Weights of a small transformer language model.
Architecture: LayerNorm before each block, learned positions.
Training: a variant of SOAP for these matrices, 189M tokens, 5777 steps.
Each number is 500 + 25 x the weight over its row's rms, rounded and kept within 0 to 999. Layers, rows and columns count from 0. Numbers have three digits each. The size before them is the row's rms in percent of the matrix's.

# layer 12 MLP up, 768x192, rms 0.19, rows 720-756, columns 0-191
105:505539474500483532489493432511500500532494521522537503472534492505506473500512486522520525529489485566536519478485492498510480492433464515490488479505460510511509478556484553508475490480465500475500499534550495501536509474499486487550472514509527455493456508507499511500496489517477492472520435524507498480501488505509490450529508480460471519492522539447524485512512496469519527510514493485457497504568512535484498466505531513529470530486469516461506482492501488488485500465507537465509507507541523474523461497466494501483516485528519547511504487461541502482466518473502522533
103:518506543479505489478516519524490496541458475540546501509490523533516464500522557485504505517466512502505526526501511446514520505503509504492483482507476489514493525520490542513491475480526470479430517517485496517517444516512508503499442472549500531487490464511519463508482528478518531527477483488516531504490492498515471482505493554495523508497561490506486483462493517497470473478524499516480529472480519455498470474510473477491523461531505497497478464467432469520507506533514511498527524490517484557476515482493490515485508509505533467484484546492456503525472509438560493524
101:495500496507478468516498457474484513474478485494487523471538465519475522491498472517488473491553506511558517463507510522489525539464461499466487465478500522484505513508510496484493474522522496509486526520528505512504525527446476509535459513496527507496499489514511498465507499448532477541510512491469546424497460513512556485523478503501482500462482520496516481545488504476527538457513492523513538493441489463574485533488496542514521460487490505529489561449490524481486497498490495518465501506489530519504503482509529495548504476506523523515527453539510504508473480506495510475
095:488506511523476485486522496463492521508502532513462488473490491496492524509486487483538520503544515508544462487487498522493488513530501475513514524522506484488535526483499483466530488484500494470478508523459475486530493524511465471486472518493495525454492503498482519563510491519488520444535495447500548521514479522574484516483534500445507499521521515471482554472528483514501468462517547492522485436518523534505523484484451493481464478514462504487476534495483490500512492480527523465506474508456509545474534511510518531453471490503492502505461465464488491516545549505514469522
092:497456465487504513490512517499524491487503461537495497479550531472520478466490481461486542482493524478525511487502490497465563482496514494505523526508508492489519524507523501483507492496546518518463520498469496494543517521473454528516481507485481494501528471470509491546528468530530513515496537490494469513536497518498514503482502546507518519513510495492491465461512496486521466508464515473507495495508480558523540521503462495505497455526541541538512545446487465462480496526513545420528484514443493518476462522490486518516483480484506510481455522535444520449509496508511501510
099:496501475473515545471515504466471508474501523501496556536506518464487486543527473485543496544508515476462495482506513494476487484467536512487474498486513537500529466504490448509544483436448502473494497497479476527485471491486480516512507450504539496551520492472549528500520485532477536491472457504516481512495532520450519518487507530514468509513470482508496499434514519522535517500529467499468486524518536485523509502471525498478509488507469469506539500519468494552500516503495477551479478531489510507547526489541511530499506525561519545460509487509492482505494518507493514496
106:487542519481521512490471530496500489528506426517493497504521529487503501491499477507497415506474489434488470510517483516479539472512529505446515497475554491501459527473513478502479498552510503442530509515464460460479518527483504514501508508498516535516500533502548477485533534497515532452515510485483507511528516472503476483470493498493506481519484494459493498503484502510521512510502446535487497473529530491492479490561508449492496530498507475486527463489500497568507500501523466507446472492482496508523508515540527532524472511540490519466510493516518481508526534471483482526
097:480510512468526478487514485524497508539490483514505457503521502461493538439482515527516503506510468451485516549532505509514520475514489495493513529485519511503535501454488500520513490509512504528484516487493574548471530453442515497471506509522534530472491538501509475489502476468475484446459540497488516498498485513508431538514518464464484517486496496525515505534489498529517520495492455512508579529497461515489506507502505463553524501500531508508510485507486468513472553510499500476456501507481528487460519546500505529474510443533473489493479455509501498505483497480493512499
102:493496464563513494467522475491480523496449510533515486489484491523480508503470497519480502507505504470536515496527479501501487486506508550486496537491488487453458505472532544493516485521511441476464514535542494488516568506539506500522510465493504486514490493530520517492541504450493490504460497505477514444500550517498508527476499488497539499486532494538511476494512477493564511505478486503469469494520463513506530498489472467463499506519515534510467507453520540464515505481479485515467496525519498518519488519497529456574489468521537488426507509511464498482469484516486517505
096:512512497507502432517469462516541466482524533536513498507491521482505537524485501529490468494527525489476511491445514503461478524525475513497483483491505481503523476489451504480509536512536496517554510460480473498494464507517540494536519526502492483497461456496487501503502528442492494477519516509494482537543496516474462502557475497511485475442512470527482478547508476490503543507507540466502506522512486536545479512470513482534500496502497500507479470457432519468485510509501521523491478489466527434534560502508552506490482506530498491505493485495503486474493508490460485474
096:537508484510530496544474478534518492483528466521489536495496518430514531488507500476456512508490541522496474507456510488490477515508521491494499526492507436506493489539482485481507542565470481477546503530453520478543541503506491512451504456510498469475491487531506543494443533513490502492489453443492486472523503523508509513500486532499516508491541499502534502467509460472473534536547448518520477529496525498517511499506541543509486483495508507489469525501538503510493485496476513492494488485515532503512542480478460459481494493471526497537492509490507530499502484497454506553
099:511503501493515489521526479473496455449494495507501525531521545528476496470526443530509502472476471493501513519533542515517510454566478513512495500483497483523524528502517499462477472460508544534491476525479508468485511493476520495493490480484532501490536564494513484552473468499509502543504474501543453503506522514501521516487504507522531488510529503514496514494484563502527495504491454522477476455516484503508494538473472528509474521464503519474481471443461522551534498511466508505520534526514532495488514475540551478553502509496545498516507511474499491499476518488516449491
099:555500484470485478527482488503472469476540494514510459529505498460535549487532485492513472505502536493529504511483487512506461463488514528574520472525507437513514468510471472519482475512462486532477527487537489508469516484528550504514449517438493514509511456502484495482504478461503472500499501492497503526481533495492516473511495489484552534533518476498459541484492461544530515507522509518486493513531484470505526523497488472547523516527527490502540515518509497490512464490483475498502477502497510470509536548509515500494512435538468495540521480484478499500536517523457496469
094:489513482438503490494528537529485484491515531469489515486533490521466509458519522483496521472508500475525505492499552490498497442488516483514506499519480514466526490505502536514468498483470505500494504477465491515487451507444498517499478526519455534500571530483476493504453487541504483467517549501463531491498488521481491535541453517509503554525516487523479495481507510525522489470499527532522466490511466494490525525490534495429486483517536468462489490479496496469530530530542463476499502485465474512515500487532506547472511550456525518472458489519492487519492500503466502481
114:545503467483492499488491504454505494483533514526542492483495476518507529537470496493540520546516523544532484527500457490522497489482517497456509521521550510511500515472500453453498462530498488482460513491477501490496501499448510491556455502508495522469474533494507439520497518515492528509537496457473534546521477525500495484463482499504474507474480505537479473527474487487501531529492492507479472515474501521470530553483517539487511488501496502490552516517570495503491466521517549474486461488502496502503513496503503524474486469481468534494471464483473530507464516478438515469
095:524552509512481449518483532471505494472510498513483512497507512499543504537492505511474500522516505481471463532447524450476518490493496483515523517508506500529480486460512500491499521483508522512498477544510494483497515485477507459461507490484504553486540496490471521496478524476521487462515524558507467474481491526553479448501498510509497513514470455497484536495455502486502511462476504511450452499519538483513503466498496511491486513469491538577521436523550494512537508506558548511506505488521534505487519480456541485486479498489513482511478499506504496522495556487530457472
082:543470538509491497504493481502494463541488456520521515503471489482523526473486516462474494533538523499484515520499485485520569499489524504466488472511503498535445502478522542503531477509489500521525547499510529484505502501510533519508527505482514491504492510466494526499512502476508474511487464444513485483496488456471540491451521440498519504496542457519518458501472502487540491470517520470504548535488501504499550555502460480520520494471515462457469479513468480470492562521508500475518533484480480513536468502481452477490547502515519486489508508484493555520504517504525533489
099:531528535472486521496454481480491496542501500490494504470494480519512469488459512528483450498494491537538520480489475471499505497491458476535515546490471478535455538506504492553516509507511488526419496494495495533490516537512488532500480520473489513485485471475487468517504491513504500452528476529517517504508506497543507471481463526456524495520514536488476506527519524462563481505489457491471519527524522513481489561485494540512501482484541548509513506524521513515513526567516469468503486471484502504496471483497515525484499490470509491509508483487511550501495477466562473543
095:480531551467475507502514513482545478523502505506473450505498477463515521505510501511501530500567485515502516509513513475521471418485481478460517510470502530497559454492510502558538519473488521517526470474545485448493482456490529510511487513474477509473492494510499503499533464426461487500505543489501500488512506492492512561478533514507470513454494479501482501517487505503492510479484466537460523455513541504525517487518485490512472521504526512550529505463488530473441476488507516512500519535520486524500508482508507498477486487514532469529498481495482473485519471459513520495
096:468480468507468553511461505469486466500519492546502523487482517511530547500504533501503474510528457462492467525488480469451531495509501506479496476501495540534506504478496501493481477452518528495453444511486479516490510479504520462472506553513463492523530489513508479424498490490494498514467536518543481498513536516509490488501503490521483475493499502482482493503528448501524506520483505479541461540490474460537518501458483529481481505533477507488483531530504479520468502501558517506466535495521483517515538502473461488496517551560456517502511538525509512503517462465500522512
092:526494525481547488487542515522516517499477526497522453490518500520497476506493501489467454484545523492480479529506505443550512456491494491534496496529518466546495516469462475512503487479483513496490506512478491525485496456504480505490525502462506490506466484495492485527472533496489479514473517471510523472511497508502491492513524459502540497491478460529454516491496539508559508484599486494488502496472519466530538484486454506531484513498557484532501464494528501504484508507466460558539482467517502491480520498544502516477478514525475471483496513463452527484446530520498502500
100:517500482503520539477507483492541517497463494512495516497468512535501503507492513477517440484509509523484489525482500483499503518502543520529465573484454505544537427510488495505497497506496462499509545524500486473528486493511513455485510500488516523458507482490485536508516508466458461474520480568498481503492465501486465495499496544484521489539513545422512504493522472490483526499508460512501503512544537506488508456506492508472528493461502491490465502474461482540512494518488469485457478472523524519491502476487502510498513509485560519508461474528504486469499569498539473512
110:486457497548484541551521505490507457482491534457488534517480504484521506513489513487507497519492502491504538522496502491534499502502434485506550488477502455494514489523535472516506479524469496493536528505524481493486537498521470515470508511508526486506498503492501481446523515496458497506466509477496496508490494512514529474489553517507503471545499481497481483502498510453486482501546524510546514450500492539460471465507534495503504450492489468571468500500516481485527459499560499491464491477481522517522504513504493542474481526540494522531546545552517534533455502478521524467
098:509505511511508430472482494519522479548547548484526478469496509480495476525498482481500514498502525506511523545476525496486497504489498487436522496472506494534489492525521472460510509557479505491480480469501531466521503528474530551471523495534491489482512508467501466484494535453536429511499508495540502497482507504445521481518499497468486527544493510502500540461488515531452469547470491504519553523495502480503505537475528518475494475509511539467573478503490533530476520529501532487495510475477479514493481498516492532496498489519569495500485484490478496521521504478491469498
098:489498478516505520490534474520507507502461494527475538505510511471495504486534523522456561542505469480520503439549530509489514542487486496498499527535511477455514465479496538498478548509530491486494469535514469545532556491488491537495481481528464497491507528493535500462495503534523485526497481435535516499501483496518537504495499489507495520475496495541471521486519492471491516514517516488505513457509516497508524451451502448491438465511513456487464506495503469537534523454454485503483467517512504509488524532486498523540510482489503468527490508525482453498499481491506548491
101:478497501543512516491509495470550483520489435502515464532556505483494481483464479530539498514527542490517509554521486458494475481486551495442531472463512521505544479464452495506470475508510486480482453522530501483475475478518550484497484563493540530475517508486514492517493523477503465481550505489476476503546525472512511482482478494504525470526477498468469522490539528486511490446518482518526486463494485526467491546497494506497509521498543511490506506510505490496465499510539529537480498520486484551501513495541526546465480521491487500524494467521512503491530502482495483506
102:458524504479490482472461514549503502528516494560475529533521493486491503503519489472506524477512488497524502463510472497530522476499513508490518544537491486525536474522484508530481580500505521490452500508463498493424531532493491465530540477515502506550502519498514485518519461499492463454504471483489482522473520487506524494510515523548510518523491457505477548522508484532481470455525479538525474494538478500538492460481459501500480521514492511531492462483474504524491454515511483480479487507482529500503507502457523560442493536479510510511478457493505504499537510513521499484
092:521474490519505485490491495523519536524457511479515518527530506483513476509505490501509501524460496490512482493482497572491469552430490485477480510519476469557503497475493477496475495511484500533478559489483487512479520489475478467445445488520498472522472493511484516525507459515528493474505516463513454474526514493496483505510480496515495548497482552510499468488456542550463501517495527526483513533490518498536534504524487518557518501491500499523484495488530513467478507501493482506439486462500491550526480500503533484549513504544486493487481533566495492504515444498487491519
088:494500501527430526488559530515450490473468521477531455451541450499537514505498519514485520542459516512512508548490507466480496499523501495485482482503488494472499493498522527463527511511470504500447501471526478490520474515472492488520477516506507460535483492523497470516496532499510534509530511495514526480542474458542502465497520492523538503451560496500476493523517499497503499508539516526458512498553526522493495503504574485475459517482472502514510487547543476484513508499530494532521468558478498489493497511470507488519494526491496518503524535480472511449503509473499529510
099:512468504482520522516456450457533517522476474500466501528492504474486528540501493471506456501479548499520505539455542512513491493481459478502508460521473495498501539502493524533486517500496506465455471509500509501494457534479519493500449540514454529519453537480489525484459465566494510474459534449516482544523465532512492500514484531493483512468527507524500498492515484525480511473574509506495508510508504461490494490485464514485473473477508503473488484489466522451509533508481531502504517476509500468487486449508511479512535535488504511441517470493507506490517504530498534504
100:484497493513477523515523475511542510489527510512474520511521528517474502493471494525541479464535516467484459502513482474511475490513496437455503499519503519506536480509518513459463496499516458431466529510526498520516470537490537496469508513486509548502545485434530514480508480523468493491512574461454498556504490539492493549496547471466494471523543511505483483515495498491519498522484488451496491508523499511487508524482462444462506463539480475481511531511452493497526522533475483489478473500497506490516457494507500510448498515477526521465510470505492506492503500503487502519
103:545516530492518506518549542499486481468496455454527538427438513517532498528505473511488483572521482437515500505451472490508512475483470512486488522535496488503470490506488475493506410530470504493510511534475487485504478490504512507482510536496535538499524498499494503507490459463467512526518487521522472466502499505542518507496539493478469495506506493511526476478482510508498530516491512472486505501514540500535565469496518524462535495514496475463468550536465479492471488520477518518527493486479493492481510510481513532491478484489504519487476506472514456492475522515466510518
093:504516467477455515482532526484475499537513466547485486472512498501523498500501447487569488479487480560563529502512495537517485521520531512529513491446487465520519491488516470506469541519488496457461516468476404473472485512461485511482521510474501505496487459518526506468484503536510495479504522470547495499478511509497530508508495453490490534493485481516503482484482537478512496526498519491537504543558475516517503501480509512483474545500498492496497501542470493486533522511500530472514479488490473502477489498549517528496526492514523491505524465480475456508463454502518505480
092:517492472515489508485481499447552495512499542553485494520459490518527522524485472463468495465482504491457503515516540469494546487537510518481479494490466477485534528475508500510512498523485511482492465480488527494479473497541485526474475476442541490474501496482522511505488500487485480514503492508497550471506503496490530484517466513519528492523523504505502464487508514519499515516458463485491490475523503553543537450480534517519522474481489533488486502520511492526508456516474507523496590532456488505507506475487487517473463479474521522497437516505471480526489466548516567498
100:535523484553523511493510507505520476467479450516533488519482492491551539536501488550501502495478485494460489506464489509536513518482508483561538545471484505467548525460503451511502511490485490483504542525480450445533525530484472536496509496467498496506495497497516501444510510503486496514469487501500462493508524470534487483470490474496503482510526513484510481540539491522502505511524518531522478506548519491532477450474535472468510535500537497498475508482526466530505476431515501486474467476505504511499470504491518524504534451526489445459515514515481519506497462465499488493
091:504469492509445503469474517466488491538452546507484464483556517511495485437546471508484491479508489435529503485538499474506518489490495537533488465498508503483499463522525502510523488471451505447512493487519480538474506510501528514492484510485501495512517489465508475529519527429512487506541510540518505465499526487450456539506506459501504455499534504503510482496508506499548537476504468479513507516479508525506504530548473504486479502503503507543494542476473546508533517532518539518476490529480486497478554492483528478493528532507502517476463495480502531478532522483487479511
095:527493466488479481537481525484491486452539505482498484516491501549495482505545489465501540535521492476503469476494465510455542499547474501491499504493471482452497489538511507532542523490492514475491524506492526488492479488522504526492511566507496494473493474535496471503526455484530495486481471494482441485482542516517514494475501552529464495501482514524503494526518509472469501517517529479450524507507508528517477468460502503478508536509508483518484487484523500451506512455523510526454512528486488489486521518485554542540523454534532507544473500492523537454456502509508443492
# layer 12 MLP down (transposed), 768x192, rms 0.294, rows 720-755, columns 0-191
107:511478503465453461445534541508498514490522483488496505511509525470520497536508505505498523487510486488479508418496517472507482436532475510512479481463507505484496530459499492497472475482530519523481498466531491509526515456417521469487481485464490503506514491495553489523510506481526490470505525484521502547501487481507482502519452476474488504495534505476492503485503487480503471489481503487517514532457517516462528492516519502547548559497498480458482472521476477523501472485501463477588498478504490484493487482496493495486507526500563508501474497494499529542543497490511531531
100:530453518492574503511522502524550502532529488524460509480519517482453475467483519498502538503526474514464520544500514491526487478486487533466505544491481517466513502524487514533478493529485545524505495463521513511563527475499557469524509527538505451503493500514512472537486546500508502535476490527488495541515472490452470550446512479474475517511495501504511477523502493482517522503472465517503527475457487503430476506501465542488501491491490491487527491476490496494493497486481537456518492523514481510513473499477461514476479503491495490501447541499465520481521482541509513503
107:544476473445458458477511554491507498534516477481459481471515515490456498482479457469541525508490506441546486482515495507522512474488492521493528489485513489512524526499452486528544482488557503487481463504457507490526468536463522469508536568494526490452497511510511518499507509485526502495505486473466503487557471481489491490533508533510497504531515511539493490475490535506518474499492551497490505491512486463495516552474511460526524517522509531446518491530515469495487485496533506517511498503486494493484522539477540481523481530473484495558467495486496472507484541507487486478
101:514430518519512495546491484477485512457466487521505505478518535519531512549487495478503513548487478517493543519510508490504513503478473477516501521487498573461501496508524482529485483512509503447507491506465526518473525499473519481518469484528475471544535500436468465462533498497493494519512465470514418510505485458520492506517497505483493503503507512497543473537511535529515503461472483517527464555505469478490453528538477477515498506544559537521493496500517498542504522512493470506496545515504506497498470502472469512529512519495490488493499499477542503482501467508532478473
090:525503526528509493503523493469530515484512511502509513489494480530478477527511524535522474487522497515463530506504486518517495512525474490514464477451470535498467475548445498492465523465468472491554503485515467470547489499478492518490488509478511501520533535546519486468541522500487498503524484458486537499490484522514500519530531512459499501532498504495525505476522487515497523509491478488522475469488485522452518424532502505495478570488515499511522462501490499494489468535498451547498499444499478470530503446483529465469497482503545503551513452506550480482498519510507530468
105:462543512493501540483511514465444468461516524515490489516511530513476490486465524459539492525484477487526477525500475516452515473489466514486502503499515503543491501519534507495507506509511469549508491524467537514508526546517460494524538520486543497490516545510480474544538488535504534525486488472513479496529478490530476495487483533525511477485479461538507511535510524544471512475485525487479511505478527482530509474491493487493519516465480479508485474582527462527491486486523502507496523502527449497536535547500508484501508505527485506446492451484495466460533471532455508489
103:531503496494533514475504479474529491499481456479498530505497496495473479486489533521487510499428531524449491484483510521506479482494500473474508484488542488525452473512482465515483461484529503475486504550482486490477460481472498517514501523512503504490437468530518506483517494528495507505521532548507496482546511502524492489513490435474518493473470480517486495497528488473533481474482493500524543475515509539483486457495551457472493560456512459445507479520471468455475499473541517497521491498489511484542472496515496501475491499488489504453478502507469469529448526481466461465
095:497471503532477530489454508531498481493513488519481501505497526455499523503520469453539511521512497510453535482495516516544512541511500506473486481497554529480517476539504535479528513496479528527503515511465496520518541481485504512500524489482486470532487515519494491471518527510449496464485497446431481490536508508525509548517501508475507497491486508487518499535494494510525530497513517504495481504533491501486512500463505483491551540489492502535555486493520464489514482505539568512433494523453482498490530516493495471475498475485487484477519535512588480499525509502462436497
103:502516495467515478532448472537515466485519517486521513497494507476518539467523477505470511514497490497552479477490504516522471474494521488501545450490498508473485516473527505497559516504472501517489473531473499484450509467520483565447558512496487514498490492516509512500512500543492487471481492531477497546489507495495538478504507486534538534556477526474521441501572477512461534473467483513491486516478499532492541460517494514491506502510548479491534471500494486513516520504527458481523478515534490522460505560490482475497487478533482478515504497525511511518490525471478461478
101:475491499527534466534452476516514516513517488510512490488529483482479515510483502500466494521516487509465505529507434469535476514484504514503518456529513538510477529473511467467466491484495511484481476510536553491460502507516463499494533524467473498507492459497528433487510525492478497561494509493458501474539487485486531483461512483539487539530491510508500453470535470496499496474472535468536480534481516507508500508471470520487495476457508500486504531460531483500513485549550539490507516480466527510536524473455460473469496475445528469492517498539488499497532502490509479514
083:522544530550456464528509486528509461502498537498495456440565466503488470486510528502492531498517496523469495534518479470458510477448483522491504535522518504516505450525533501494511517490484501447485490480516469513467536501471525521496497470544510503515465512507508499516527516480503491460453516483490494543512470488475493486483533514497511509545493531521530474523457516508521494490458468490488516478552526537517495492492525455501536510480500495499530524513496496445499481498482533522519497471518490533473495523495455524476482512478507551487518509493512440525497497554490479483
096:473478530502494510506521473492485511478501519510500515511508495477571545523494491480480498482474477532498522513468525417446548517525470491483510540499535512523540499483508538505526508516496503543525448515461487504493465479547501499469501504511471533555551505472540492512526459516489499516482467505506535538485490501518522494505494521505505482492501514497469517545448514495507470513507534485486536491476532489517468524494508491498480496533462481498448525492465527488497492489479535491532485516527536474530544471539480481518463471512522475505521525526485532509473515537496543478
101:492492518486516455533527490454504506509499535524519473511467513477505513468518507458508531487503532499455504547482517508469515452487513518521523524520521499503510466552496527493460492454463505507521474464540511481504493502508537479473479487482491524491499509524498474507495477510500467496525476523476489452515498565552534480506488508502546500452445475515444518491482484513498496538529480506527507507511484523514507551474494488525556514464481509451501488471472478478527498511528501490517477502432457490501506475444515498489472463536477519503517495473479477465522491530476530488
093:501495523518468525510524532479529461551491503506501466489455501492490512469502535547485536498481517489501499488483476475497489512523511552526511487502509473515520524461545484518543533492513518508519512470538488514498517456465488463480472481481499465479490491495540449515477439479479514483473515466478476519525525498467512504486489486515455488509517495507497551511503465528517493516562476513493508514507507483499538484469466529520490487534546508438523506501490529423449471491553486538486509492502476470522538459519485491479478511505490511476497534525520475529469501505519522524
131:535521434472505495471552487495491525500493504539501460439509525505511501524507496528508510495484506525506442511486493504484520491495484508507491504539523516517515498543458496446509471524504517493516488508492518483512487497506466498507506453489489518517510521461519487522506517476502532496505510526437499552523448527512522535488462509488490479444447510550520493527458483457530537506512502452510478514508508487496524533504505496492532445510488531517516498490547537574501481520451490526542484512489510530495499487533494503485511484488481518488477496462480530560511499489463501474
100:496544531512479489516466494527499477518512494501484470512520527552470478548475492519518489539495510478463470516513490496478520503526512517517487481525485487465473483476458437511542491537480540499504495506521575471519464499514521481522474523468534526495477505466567480472509512524480530466493516500489508526486547524468483519519506527524546491504505500471509491502515515493491478507494467521431505553513482505484508479504517480504519521525550503479474472498521506485523518488506556512490473445486539490524514513537546502475497534542531515505493527494458470495544500483523477491
082:492495489539471548491469511490539538501500520504482480512492536517524494477502531501501495517477530443513537519500477500469492493513452498487466519494469539494518511485531473510514510528491516466467507500489490476452474500553505532490534500547489468457470479482536497519425429469506467501508445507548504508538486513494491508517484496508511513496517492514523477486488487523519524469479463515493504507495517523507555474510506507483512469532474435524496470515552481494481486526477485515505501503538502502500518513500576501502456515515513501496473479542533485500457496494555504517
101:533567540483476558476518447495472470474499489501470500526491528521480534523517495507471519465517482490521527484511482500469483485531463483504555507514462519513523506506518497515514484492465502468520482478496521478504514480518462489466507483452503507509507482527509490518487496490473535501497464496454487477488472487520536485491513542473521511541463510499565505438508493494481485484495487539496504469506462443465490529466438502513456529446465477539515525497490496466488499516550483501487502455511497460503504535455507479549516514509477511512509517507508478498536496532502493511
094:528495472481465523526488508454493442488517508523471517464508528490513493491462519511516534471506508464484559518478453477488497507515532503584510454511499460532508532485442499474528466532520478523506481473505463470506518504493517515482466467478507518491493505513508509481505536507493487487511533537502584497489483520434490486478480468466478515474488491540494503507512508485489495542527497502484495542536477519481514475516445533501497516473484514497540499520524528519527481493484530456506513489509481519494492509522486460501454545479522468499476531483484517516469511463501488514
086:483484546532475503469497499525486533509519517472467480472506511520482493471491521504496501517499507497543500479481536511522468469486476491477478497483502455482482487486506485494503498522518482481511511486405462483505469480521500519476504514522522493486496471476499444497535530506502461493527440514468480444495462481504508501452464488488503540531480506492454470462511523521514470474521482499467495493516507471467503554511534477446516473517520479523523494583476530541478477480463460478517495517501517474519515509511436492494465489484511474505470468511514477525499484517487529492
095:502496477447497447504510516492492518493527483457494531520475529464495480478517469461512485470518497507538462476491501496453484522485454498486497562523444518431515509469486495492515514509533491507487510513442486516544467468484479498501499480486512510461513508476502519510515546479508491479484496494496522443538461504528487523523520547467454492514485511518473514482504456511526464470504518502541518491549494499515514523500507486463482460497469503480513525490501525491491523508532463468500479520539550515492476491517515478436496496505472479552521500491506534492458518509515543493
091:496481485515482503494516466510510498468489538499491484474521474490524518439472503515518507496475490479513473501461504534495488518556495480483493449455484472467526527520501495498505501499500517474490461502485511539471519488488446525538497488498505514504513487511543504468541499506519477519474476489466480486503483510477475485486485513507527513500423529543500495500506500484511454500495495511521491494512545475519519510478521496570551565453511529514523480520537482509510526493527445468517524482462518489433504503501452510532440532478530513479532480493467458503483488475489479481
096:513476493470479499496484455442520516517521473540494509494547478456506522508493504498480553496501492540561505475467520525516451518499474459550530508458536483527490534503515495516503545461458499534473480508520469494535508513529492502516496555487515490528514477460546483514514552478496509503512478507465478521518546520465545459494531473506508497524486512499494493510500493491509509512488506450562491481522486493460508523481479494516502471456492501444498495483505498545477495517495513507538493485461454481479472497502503500470499502526460504461498551529493508472489496508499466473
096:504480469490500542438489507500488499490485515480513539534500464480486478455486509493499478513511529505529473537497507513554471502520470473515501533520509511459485479530483479511478534469500513484499483458559493500485498483510476486514502503496507492515468449488453516494483540532533510541508548521502516532517475528512511496468486455506521513454481515489464483517490475540478492457496508523495510512472471500500514551547456500505480547447507546554544467490491478559469511541475495511503504491522492527526508492505526514529542517494470471491500456460533474481491497525503521496
090:496498516502496476532477503460512524497494505489496507505526511509481487488544500518538493503478487507488517507499543509483520505499543477520504532538482492431541521513490518506509441517478501515519491513482555470485481516509451473520511463517476463481502507571513518542516524488515504545472544484489494467484463476540520542449476529520488520550506473510503484512527446538490509502500517518469493529493510547495498491507478508509505523493512582479509499513453516503476493530513530470467498474527496526475484525480493483529505522507507517458552491510499513522468481463454467537
098:524488484473500485485474508490503525490479505505498532494516516547514498514543481484499474534489535492489525475513523523463543484474516502533472479526483537510469474483525510494490484528476529474501504492478494473515519515496503500517506485551548466418508476521494517523524502487461531525513486541569478497515502514509485495458497444507527490499534502539515471512457509520520498527463516492526474489484571460450540516510521521505479463527516494474494511453474451533491499539515490477495520486509508477466506460534481536494473525524475488490505508485467481542480457489504457496
108:523505495477484494524520511490502525463510546534569506503481479479506500537539479501537488510494483492510484536509540520497511527498487503476492550477500446529503489504485504491550457538477516453476521456570513514476487490491514508475499474520510477476519478448497488484507487502527490529513494488492485509486484550507460486471489461516485510474548518518516487511434546509526496563537484466501499485506491477482531506528499511434498519504494521482479538501508493502474526515475519542486497506496462514532517475531538497483474491454545517513512484462533472479464494468477499510
102:462532512498524506522490516497482528494425507541481477485500566492486488502527459514497471536492492510481499488528469477463555448531471511510482513514525535501485502502476529511511487487500497502473515495508527470448478515509497503506466502479471508467470511525485512463530515503546508488494528486544482471492517466538525513532502482471508481537507509468510487475466520495533500538538496503508500513508503461497470504502476487492521500506469494513519449457506450534510550483479502496435437526473505489536487508500561475510520533496509474485530485452500518529490476515497556505
094:481478513469491481490482512492531519531569505514506533524510551530498510467486516455525488501540483491513444501486488513531527458527511477503509517489532497509482514494513511540500488491498475522517492495447504499481491527522506488460499501494522506447478511536498473466511505517532502529505561520509570484477521534534446535528504470507508505539521503471528519506514474523500474496503488439495520464498472505519515540498447524519527463531499480491510491493527521506487521507514506488530498450517562492470508456531451471492500525534507489548477493521464519531504484505460487506
098:497547510514510508485458533497473490521500466491513485515496492502507478486490496508515487538485488504524522497491492504521530533518501522475519498482476529507527492473509530517493516507516505507505503438513481494524547546486516518468533434495517507467514481527539487484484542483531475564496481467495504484539505462465485455496511455459485498516480515467499535489504525561540484504491488500497486469521516514539483521515512485432535487495545475526516540450495538513507453509549534514483452499503523540494508517483475509472471446499488516496478494499481511486490481447515446527
103:472539491478478478467494528535483523509505505470509508534501509564527486488509495467508469466449518479473506540535490491502482509493498514482496488506512541515502545510524496504510461481524500491497484534530507504512485495524498499438502486505474540494464495491485473499482514471486480526502491484498482471462480515547510422536481486503518491507495483485518516469465524490538452503505512503495498464459487518483531508489538540430501436544520479471470502501478508526478487517467510499465501510497514546490499496544492508474521489519482481537513558574493544513545496489492476490
105:520495493510479458483448509500494512506480506510480523551573481523485466506494509464496526486512503454506536544470486486436519483471501481505516500477540518516491538496526521492521521480540448498492494494483490517456523523515481469491501457491518465492499505526526517506468468481533473514514456511472516511560481480534506491508465524499491514486502518487530506531493491478508520503476503516481523536507459533488475541473491503516485519528492497461512554496539491451477495448548501507501546496507558545510467472504503523497445517477517460485513489539511496492523475508519467479
095:476448512491495504510503506495496511528534524511520494494540458469521503539492471444515530535494509481451514519503444507489516502532532482476521502521505545507487509493500499502521481514503525487500454507447485498516496549513470499474501512518459529472497512489509449515498527507487478514499442512440518486484499487468510496530535497509526520516488487475480491508445482499468495496499463499477473441454474485485531531515503529512537551472508491538511492529529506478481498518542506502496489532513508521456496552492489430539475510486474561499513512457474528455491508485495526494
090:485500480503474452499488508552484508530503464479512508501499475499495501522530494538498517494539474493481535506511501510512504488509515528542538478475532474479497514465509509516464483508568463514500503510511513531491523518449534463498543531512503495464501480491505541508496548493492521517502543498522478545491461518510478543511492505467491533490494514513513524489538506441489497500550522502478478482523458452481548498492533466495531480480485472501492504514468504458486540496495491517444462487511532496471473512562531502498515506521477484526532516487486502465557541538448462511
097:496489508494446528487461505555488507517512509487484499482496509537432473516477487491494520521484453519472529537495525494511480475477490511493498495551545483488491482527473514492497503476541500494468495519508523545512539522457524503476521464492473448484515433511477491481518518481506509525506494472495532507493507527505521465478533527510491531512504540477527558522501473467511500479487527512490495519475502527491480465418488459515480508506525507469527489510500495494504493517510481475474479530467483502515541510524469480458455521471496532447478522474490450521435497497506523493
092:494445490529549503483532481511448517528503525465509485491507555499504507525482483497502517552521515478511497523509479525490490537501502522473516537517481522459515498502491523490530521459521506511514519470493523510473481481511495499470483513515474461520485493505486547486503426513498528512523490521500473495490476503516525472512516465480506562517457500524519512473491519524483473495488493512459491490502553571509478511508551495494510496499552500460532473505452529447541533473481484485518474468493486536508516459510493530499466532518525522474508472536449475512502518550527515514